Part of a small language model's weights: tied embeddings.
Each number is 500 + 25 x the weight over its row's rms, rounded and kept within 0 to 999. Layers, rows and columns count from 0. Numbers have three digits each. The size before them is the row's rms in percent of the matrix's.

# layer 12 MLP down (transposed), 1792x512, rms 0.0383, rows 824-849, columns 384-511
089:543464501492492513442472483493537482511496519501501506479524494493479521461493551474509500501507531512475511487519534510530438485492484494534521446478502493471494522479499514485491520533495573506504530508471519509482524491510529496485474496478469533472507517495529527542515461508481566489527512472514526518489481515491467510518454488509472538490496548532518502518518513498532478442485
082:465483488480516520460493502490504534477506446492478508542539531493515518490468522514516484550489504534466529504514517503495534509502503503481498449505462506484488492535491507512510533513450508480450505536498535499510522496510503468484486482518430465532505509474451531519475502500476511515512486464533471528478528518488463459500538521497527461498502512512481522466515481535553501464533
087:482502541483504484498487534535507536526474476490502543514514511498434515473495495484495454557531486484515542498502564540467512498491493490500493472490547491484543536498457505485510505466484491539500492508502516488532510517524496461482474470494457474517508491500473511499545487499477516465479483512532484479484480486538499415447530486476527484485459470519456516489481492504451501451502
104:502505493535446487456507489533490504544510502525523517493531488491506496506491493524485508511520487500511475479532492500529459469469480518488529536494523538524495527511505518501499506445489499459536526507465456500497533525518501453474506487468504519509515466507508506506575490579486496491459489513483497541478497498514516558519486501493485504477489551490496493505510494501510518509489
096:480478492490483482477523513518508471491479509505540483510512509487490494527525479496512524497496543532487509506464491500480455500483478512445497490542509474490496502490480484488506461498511451520550529530476496483513530496483492523516496518476501515478524511544498473507525498475527489508482482491513544495486525479519500563488458520464481536459470497496509492488502544513454513486556
089:452517495523520493456472481495453491472532502490494483515517478498508498521553495525494519535483490510481483519477525480518461477527481549489495495530524506488485469477531490469521473492519508489508538530469507540502532546490502479495495477514498491498496534471487511494432555479504501507437497517510497522508516507526516529540510509480509500469522512557476477475517523538498493500509
113:493516492504531504509503476497490474456482521507530436536509490454481494494486468510464485491528527513515509489479463512507491478463490465495514489491502538505452504526510496492484497497489509495508488494520458486524534503508527471472519512556488462548513474555514534541455467533510546512497547488497508496500497509505497537513534486500477534496497535462491515503489482471431514480494
104:507505469465505517491499530529530485468477537586507475555510509527482517550501481498515504453510487484495484507450503521473475515505529484533467482467510488480507510505444501478510467519507481495517541505512486479473525495448554526458485521488484484490515499500516486503522473464481466500487492518487478500521491518473490497493491466492483533525490457446536471502481444519489530527498
096:509490491488487487491455543496550504508488524507536549481495513534522439475515516536474565447518446544498539481517487484492521515484478518527542519570492517489510502532516528492511495495481507514499523490464450496523495515486497471504499497481483541474470539481528503453473471512556496507524503531479494505514493505505494521513514480486496490531449493537523495463504506491486485484497
110:485466517488533458478476464513488502464512537473501452502520508500453518483500511482477526555515467512526516472492553513503551521485515505498528514470491471491480469538497488463483522485480533519477555503486516475465574570524447515464489507483478489523512454539499454530470483511511522487481463514481521509495554481477484519517524479440498511566488509502544540487472463496469491469494
102:533528521521528564498522518520499463535454552492479496504492482449491462507512529493529475511505566517468494515520469505552494487544505491504518499473545501502480535480493451445502479489473507561505474491484534531475512496538538511534492501490492493465431469519546499503561477514446504499477503485476492512490482468504534506497505489461537507469523495496489464511486495511471439461508
089:482488509459533482514518518478515511500499511546471524507474539515479489471553520526552515575449482480513523502537531541499520449501503489484542526476477525478481520503522496500567516510486451518536488540509511468485442498487493489518514504511504525474477464500532483488485505557512476482537476481556535522512489502457475501488503483538460528486518525455511475489526504524517475508480
104:531511504503484492480496503540478509443521506504502499482511488520535490519473469508484475481489481512483492472487519516448513503480480514495477534518470552474500512478490488544547507533513491512493488458524501503495494515484541551500480503485490488512474473528530467510536535505518510513514501540480481482501461466473489524489519498468521489534529480472492501511494516488508466498537
093:529525528514491488495517522478524477456486498460455513492491544500506506498512490468491532488510530450471486464504510520513490521508500464491540520530500504496494499495490481481471447462470527511505480501510491512514531495527488478521479520459502493498456481495510489492547474486533471494558490521506482459523474513520540496501489511468498517492464555485497512512507507574504512527494
086:540515474488476507508528496532496476527516481515496499485502456506501512486517515501502453501520534471563519484495506487504489502521501505486513539508532502474428526504488514507477476481493500475520499505512501513514453517490518508525552506483499543519513479507477516498473484536472508515502499503532539491460522510462486538475470514550515509487478486482507521494517493480484457514492
094:554531521520523490469487512525538459500528488524504516526501498488442530506474478498557518504510501515477490448515502512507488532493498494476506495484466507522532513541503504504528442494511490491480501511508549465484481485483551501444483502497529530479486487493481494488546501504520466467516449526525541498540516473475509481466497470506524529538468500464496530478513490523514472486490
078:511501485507515483507508481472496513485483497511497482496517501516520503508500503489495477490488491514517522482503475516487482474532484484472498500494489493521503490522507497482509519526501531499506521485514500513494512509506479513480503522577514509510476495554496483551653505513488507507516491532469477527515504482472476512529493500490462498518512481499522516501482459518454506523489
107:504473477459506479533497549489485478481535511494484506485498459470511523519456539500506472516502506476467510488470494491489465502529464542529518554505523480496522521494495547451483502456452526468539492530498491489496512523526549493481527460528436499470516546515474522533483503492486509499472452558502508564515506472531504511475497488464489533454525494474490504501472502519473472523514
094:511483507490518495525475510483497491497494518486470503478472494457500521488497450449540500508500477506464510495501550494521491491508489507495500568507465449476528513527487533486503483476522506490542483481488451490503538512488530547499497529479551513493466535475534500509503522516504475515500550506506520519506480492481526543486507492466524571491542531475523511460494492513493516507497
103:479529470502487480508515480507490496520554503466470566495483491477529463498476527494506522481494480496494468482511510487498545509528447513493541513517509513483522462538508485496489502478533561527513469527530518498520485516526505503506489529500509476510478493484494527527554498481509565510524481523494452477507496499488460500508477515533515456498518488523474521511461504499482482511510
093:533493507508531534480493506510546551509492487519483517497462456487476489531474486493513406538474467486466522473481502513516497514539544517520466530494499498496575494466446503505524494453506509543537486510488508522466473513550525490504497469511491464512498471519507490500489487494468512461514472461504525563486488486539462466455520507532493510491496506491475474496522502533499499504494
083:508535470480487514509502454522510492509476503519500461509529499447509496506458519505503506515501514486494484497512480490500489468514487520453482537515491502481496468480528495481538499507539480498460524493500501497505527513497494491520502538546529479497491491540500525482591521459517461512485509509514479525519512495506510477524505467537512517532523453483495486494534475532510493525498
094:505481506578459468495523521511517502464516462486493518523462531474516471527476510462469529469517468516519565459497464553480500470463499490521458528500487461524510532487475513510497520525504482474502512518490555490518523550516500458479533501531499462517554501471546477539507500505515504503551506492517508517498534531507534502493506533474535455459543487433475470535489488490493483539497
094:473483538504469517517472487477491484497484499527533511485536487457504482490515485481465466474495509492497461493525521487470520530496491528538470530490533473477501522515515502462549474490488464492473505504454526526507518484543468456562486525485489514439499474521504499444526488515474492527481488498497528523522529480533477462517436493546526511523505509454502485480492511498486472502514
095:507494480487515510466479498492506504497494518532510509532549471477506514502474497499509458496480532487485511512536519495519456510513541478528473472507541485456538516526509489517519467495456536500487566522473527462474476471509481506482500554500518499542531503463493480518479506532482466543471478509482498494477558474528517509459487549543517528521563560459479510526479468476508505478460
085:529512501499516506499518524488526467504507540520532518498533531470499510500534490497492477516518490491496505484509496508489520488506500488511537462521492495505482509493480509492463507500468511489486469506502535523492471470459540506499520498517507471482536517498507479550683460484537498498506505549501483486520488510464475490504476497511486482533472500501501512511502494506503490529518
# layer 12 MLP up, 1792x512, rms 0.0456, rows 825-849, columns 384-511
080:452530537485480498512468499525512518500504526479511495517556508525497495467484503494467522504488502574488521478483496483492483488493508519491486503478507514502489499486557513477458551516501475439522510476510486539500464512484507481483484487516487474507502501449508471525523529505551449491489511554477471523532514464498506493494462491452492512456508517493520478499465520490506504540499
080:538459463486534498466526457487468481498538528446487498487514481524502471524504495513478539477475538466493474495476514520527525496442508496520488484533511474512520492469487484501470470512479536493479486492504540516487488501486479506530518468495499491519562510514512510500493494478529438500500507489483476506491447493489513469513495509508557465452529541474509485522489534522468500525503
106:522459473479534521482474504469518514449526505486495460472490502513495555473499476516466526498500518492516499485494497501487462476529484481486495501500496467522484466516498549459480508481499534495494484470475542526440564543531534520490515507527498468496488515505471488514482494510513535480510514500497493506490567479482456499492510454461531485514503520486487484446525498503510510567499
095:529479539484484522521454507525483517522478495532467508500497496546480479487528518457480541506466510498506443463488502459506491490506506512486505483517515492464506479511500505541509532496503517481511458522522492496511501467509477495502480489493511482524483526484531499456496470535524494519531472516502496484522461494526518455410510515550479484501486506524493515467504504478466480482497
082:501480484463484493538510488484497524523480512489524490506475496523474491460448457481463472503509501525489539529523472525497529503486503468497474523493515503487472519516476444552481474523461501481533510467528506514530517508512536491507485488484537536499493498488520537510536471523504517505513502493538481483477527484510463492476479488489504504527489468501487467541492480485503495493496
104:512499514483469493492463528490509499503447506489493481474516484528464514498526487529488513507458522499506528471544498467523455501487529473506512480506460500488516515537485497500454505521473511506466521469543469504510511488473512456506511519423491484534456519517530481488502491536546504507464496480498482527495515501505517495513472475505519514502519533464492526493511495474493465499489
103:511480493474521516498519511504494509506500491492448464477497515491498519507487505503492507508502483545529508502494496490483452486507482492509452506536490495493540477475510514522494487495502519462523524540494536500456504500522459473483501480496502445535518498492512496453473508489502516507488504556439485492484518517451498513500532486522493485513501525475492519463510464519460528523476
104:526476508543475483497453467550492478495491500476476479515522456497481454488467470495489509503499544465472512530497481511515498460505470549488536500519464496490509488522490494543516519533474516518484490506514512445543553482471528492473492493505495504511520469489476520503491466493482458498487472525473458485469521490490477431499503501505473497460549520511484497490561502465505475512525
106:506513497459489480512479490506475513497499439508499505506486484518526468503515469491538489472480491521472494481497487464511476528463505479517510533507490524557550468495513472507523485513553514488489485469468489528528454450477510485476529480507454479488481511503492514504470465492516490516501491527496435505484493559515506531494445517506434513488526493497500470499522506502505515470505
104:450505519484503523525490502494478532514482481458480452463497513530507494500514480512463456489509501538524518533519482518496422495440479528495520526488497534536489496511508497512511489527512513499519470484481505522519499520511486502491540488501464485468458521513459498444489521487487509498521532516490459545472505499498524489507482515516491508495519492451517464472473439474510553501508
093:512521544503491472500508470472475507516519488473521469455499496479489521521506498518486523504524548514512504508473483471449499524457474526479489534545499497508502470475497465507493512493490486481487501499510475490480523496482494473544512468510481492526516482487504508487452505490449468467488467468491516480480520466515485524523485529485529482453470471514486503540524482473487509452510
109:510554539508489467497495475465511482520500527543557488506553478479468474500466512520474489463523538517497502497523471474487520533497456427522484498508475514511488478486451496512542495500499533503484540456499530505488486524533493518532481450500459469506508483446517491476475468519480500516510521550459534513474481488531427507507489505512487481474501507502492459472472483499499474510546
095:481479462501532498484495512541466458523477504507454526527514488511532529502485488489473446508511509462498517539515502486467517439477480507470477539478496513520485518544480504493496477499476486544500539510523497495517498514499450495466501511474525512511512492492487515463494489550510521484502500455488492493580460480499522486492494501481502473531480500492492465491456497470530528516502
081:471484504502528471504459516494532466469482494483504511508480503495438471467499465471473536494492477457401489483493495496467507498497513486470515445475512513532518489489488501503551523530498493542474495510470485439505499463499481506518501461516488483508505516504494445508503499529507504513477462518472464544559515536533463510569465476416477513507521498543488518506505488522468508521511
110:483461526494492492499509505533481488513500486488526501520510481528488500490533476498498484498473518513499478527547494479499493507534500500494516479463465496545523511511508448546516490511502511514487466494490516446523524512504474493490510471479502519524467508484474487523496519517494528527518492470521495493509512487538468489474476502462471464526553487489476484509450515509502477471502
109:494515453460529489497461508500492475528478539509547500452504489481530490555496497535477505516538506550489462436482491467480478524464496466444495522482519501534496489504536521506515510503491522482476453514522546509529522503492451527498486487520498502566493546457472461494514498528542469500483499471526466500496508505489509472491469529501494487548496495471513525467479502474490521535504
097:485490438480524531511522517483520491479544487518504445503537478484484489537476494522451512495482540503475530457480498483542501472507471459512471530498482506478474458520527485509485508515507520513503478491501468519476482514525497516500530510506486556517504504483522549491506468536496522546504531529503489455519546483490534502518498466481514491521502519455514496537467483510513490493517
101:488543530441477463474507453527457527494536458516495512495491507479444502455514534532519479478549522517486503505493519504485490469513478537440530511496474555511508508517506510514519445509499509498472493475519498502497533513529478533544553477459485489516499464426482490492510520503485479530521535518514516515493488511530511477487506479466478497472505507520510437523495525468509471523504
099:511474487504495474532550471517498546502497483506523513510518472534459543478507469484509447456548508481504510530499456489493482513410461508502488510459475553522489485492508507552459468501485538518489474473536480505506523459512512543498492460465501470502476486512527526510480492488457505608496504497485514447505482523506477531525467487504497525521523552467500468484525481473540482493539
082:533454495471500483535526496524496465503500489520505559526511456465458513487510520473461438457544499469488544495538511500508501499533483523461471508501506510491466457471507476577490472497490457523482435474490467471510509478529502539499536520507494507495479537511509499520494469525470442540478502544498560440535508472528494509500523484470506490540487504496498499498534513532483549543470
104:445485492508466489559510482514507452497498550480475480509478471505450558491522461532481512478450536495494502488463498447463461547451464502471471511508484533502529499523505488510506514508512483489559491493495500496480543501526510513495496458514519531477528533502435514504487492511481537482518526450471462491503493455476500514485512505487489475496481554539492500507469472485491532486500
109:495520503505526458539477517478507533474488551490504511466479490499497512478509438526501536455467463502503481495549493482506483504487526489486447490460490482518481510551520494525506533506502475480493493501509542501466534488489499534503517519510502450495530465457491485519487493509503449493531509496503481499538536503565461447541501469499466478526474437519508468520491478518496482460461
094:468525516503502489476480519518434482526496460489485530548481473463493535444493485557470508503505495515485489521494465507473498531501509436507463438515464506526565470486488488505477495509506539515537478462519498473536507492444513514504503474491465523533483480472488489516486492505494489529467533460499482489514523461494517484455476491473508483516483492507492494494512474515542481503495
097:490503508508494498531452509497510434515475538510504513507503484488504509522490512477495528495499543548459456487495496442504536536519468504476483533543496496504489448498527515505460516480529484469521527513489492479503512537487499508516490546502453470503537535482508483449475515486597462497519504549527518495502500469485484488517482487441521503509472498517556526492544470469491494503529
100:504496510478512512528508519534506498534531479508479500450479503556499447505489475523516518489482514522501485477518527468507494496508470471456510474502469478536531476499519461489562493544489528517480489490498518471530567469489481525489515457456531556499500474522482494526530506530440509495478508489523496511496493469558453468504477525522440513527521526505495493471499497503494535489539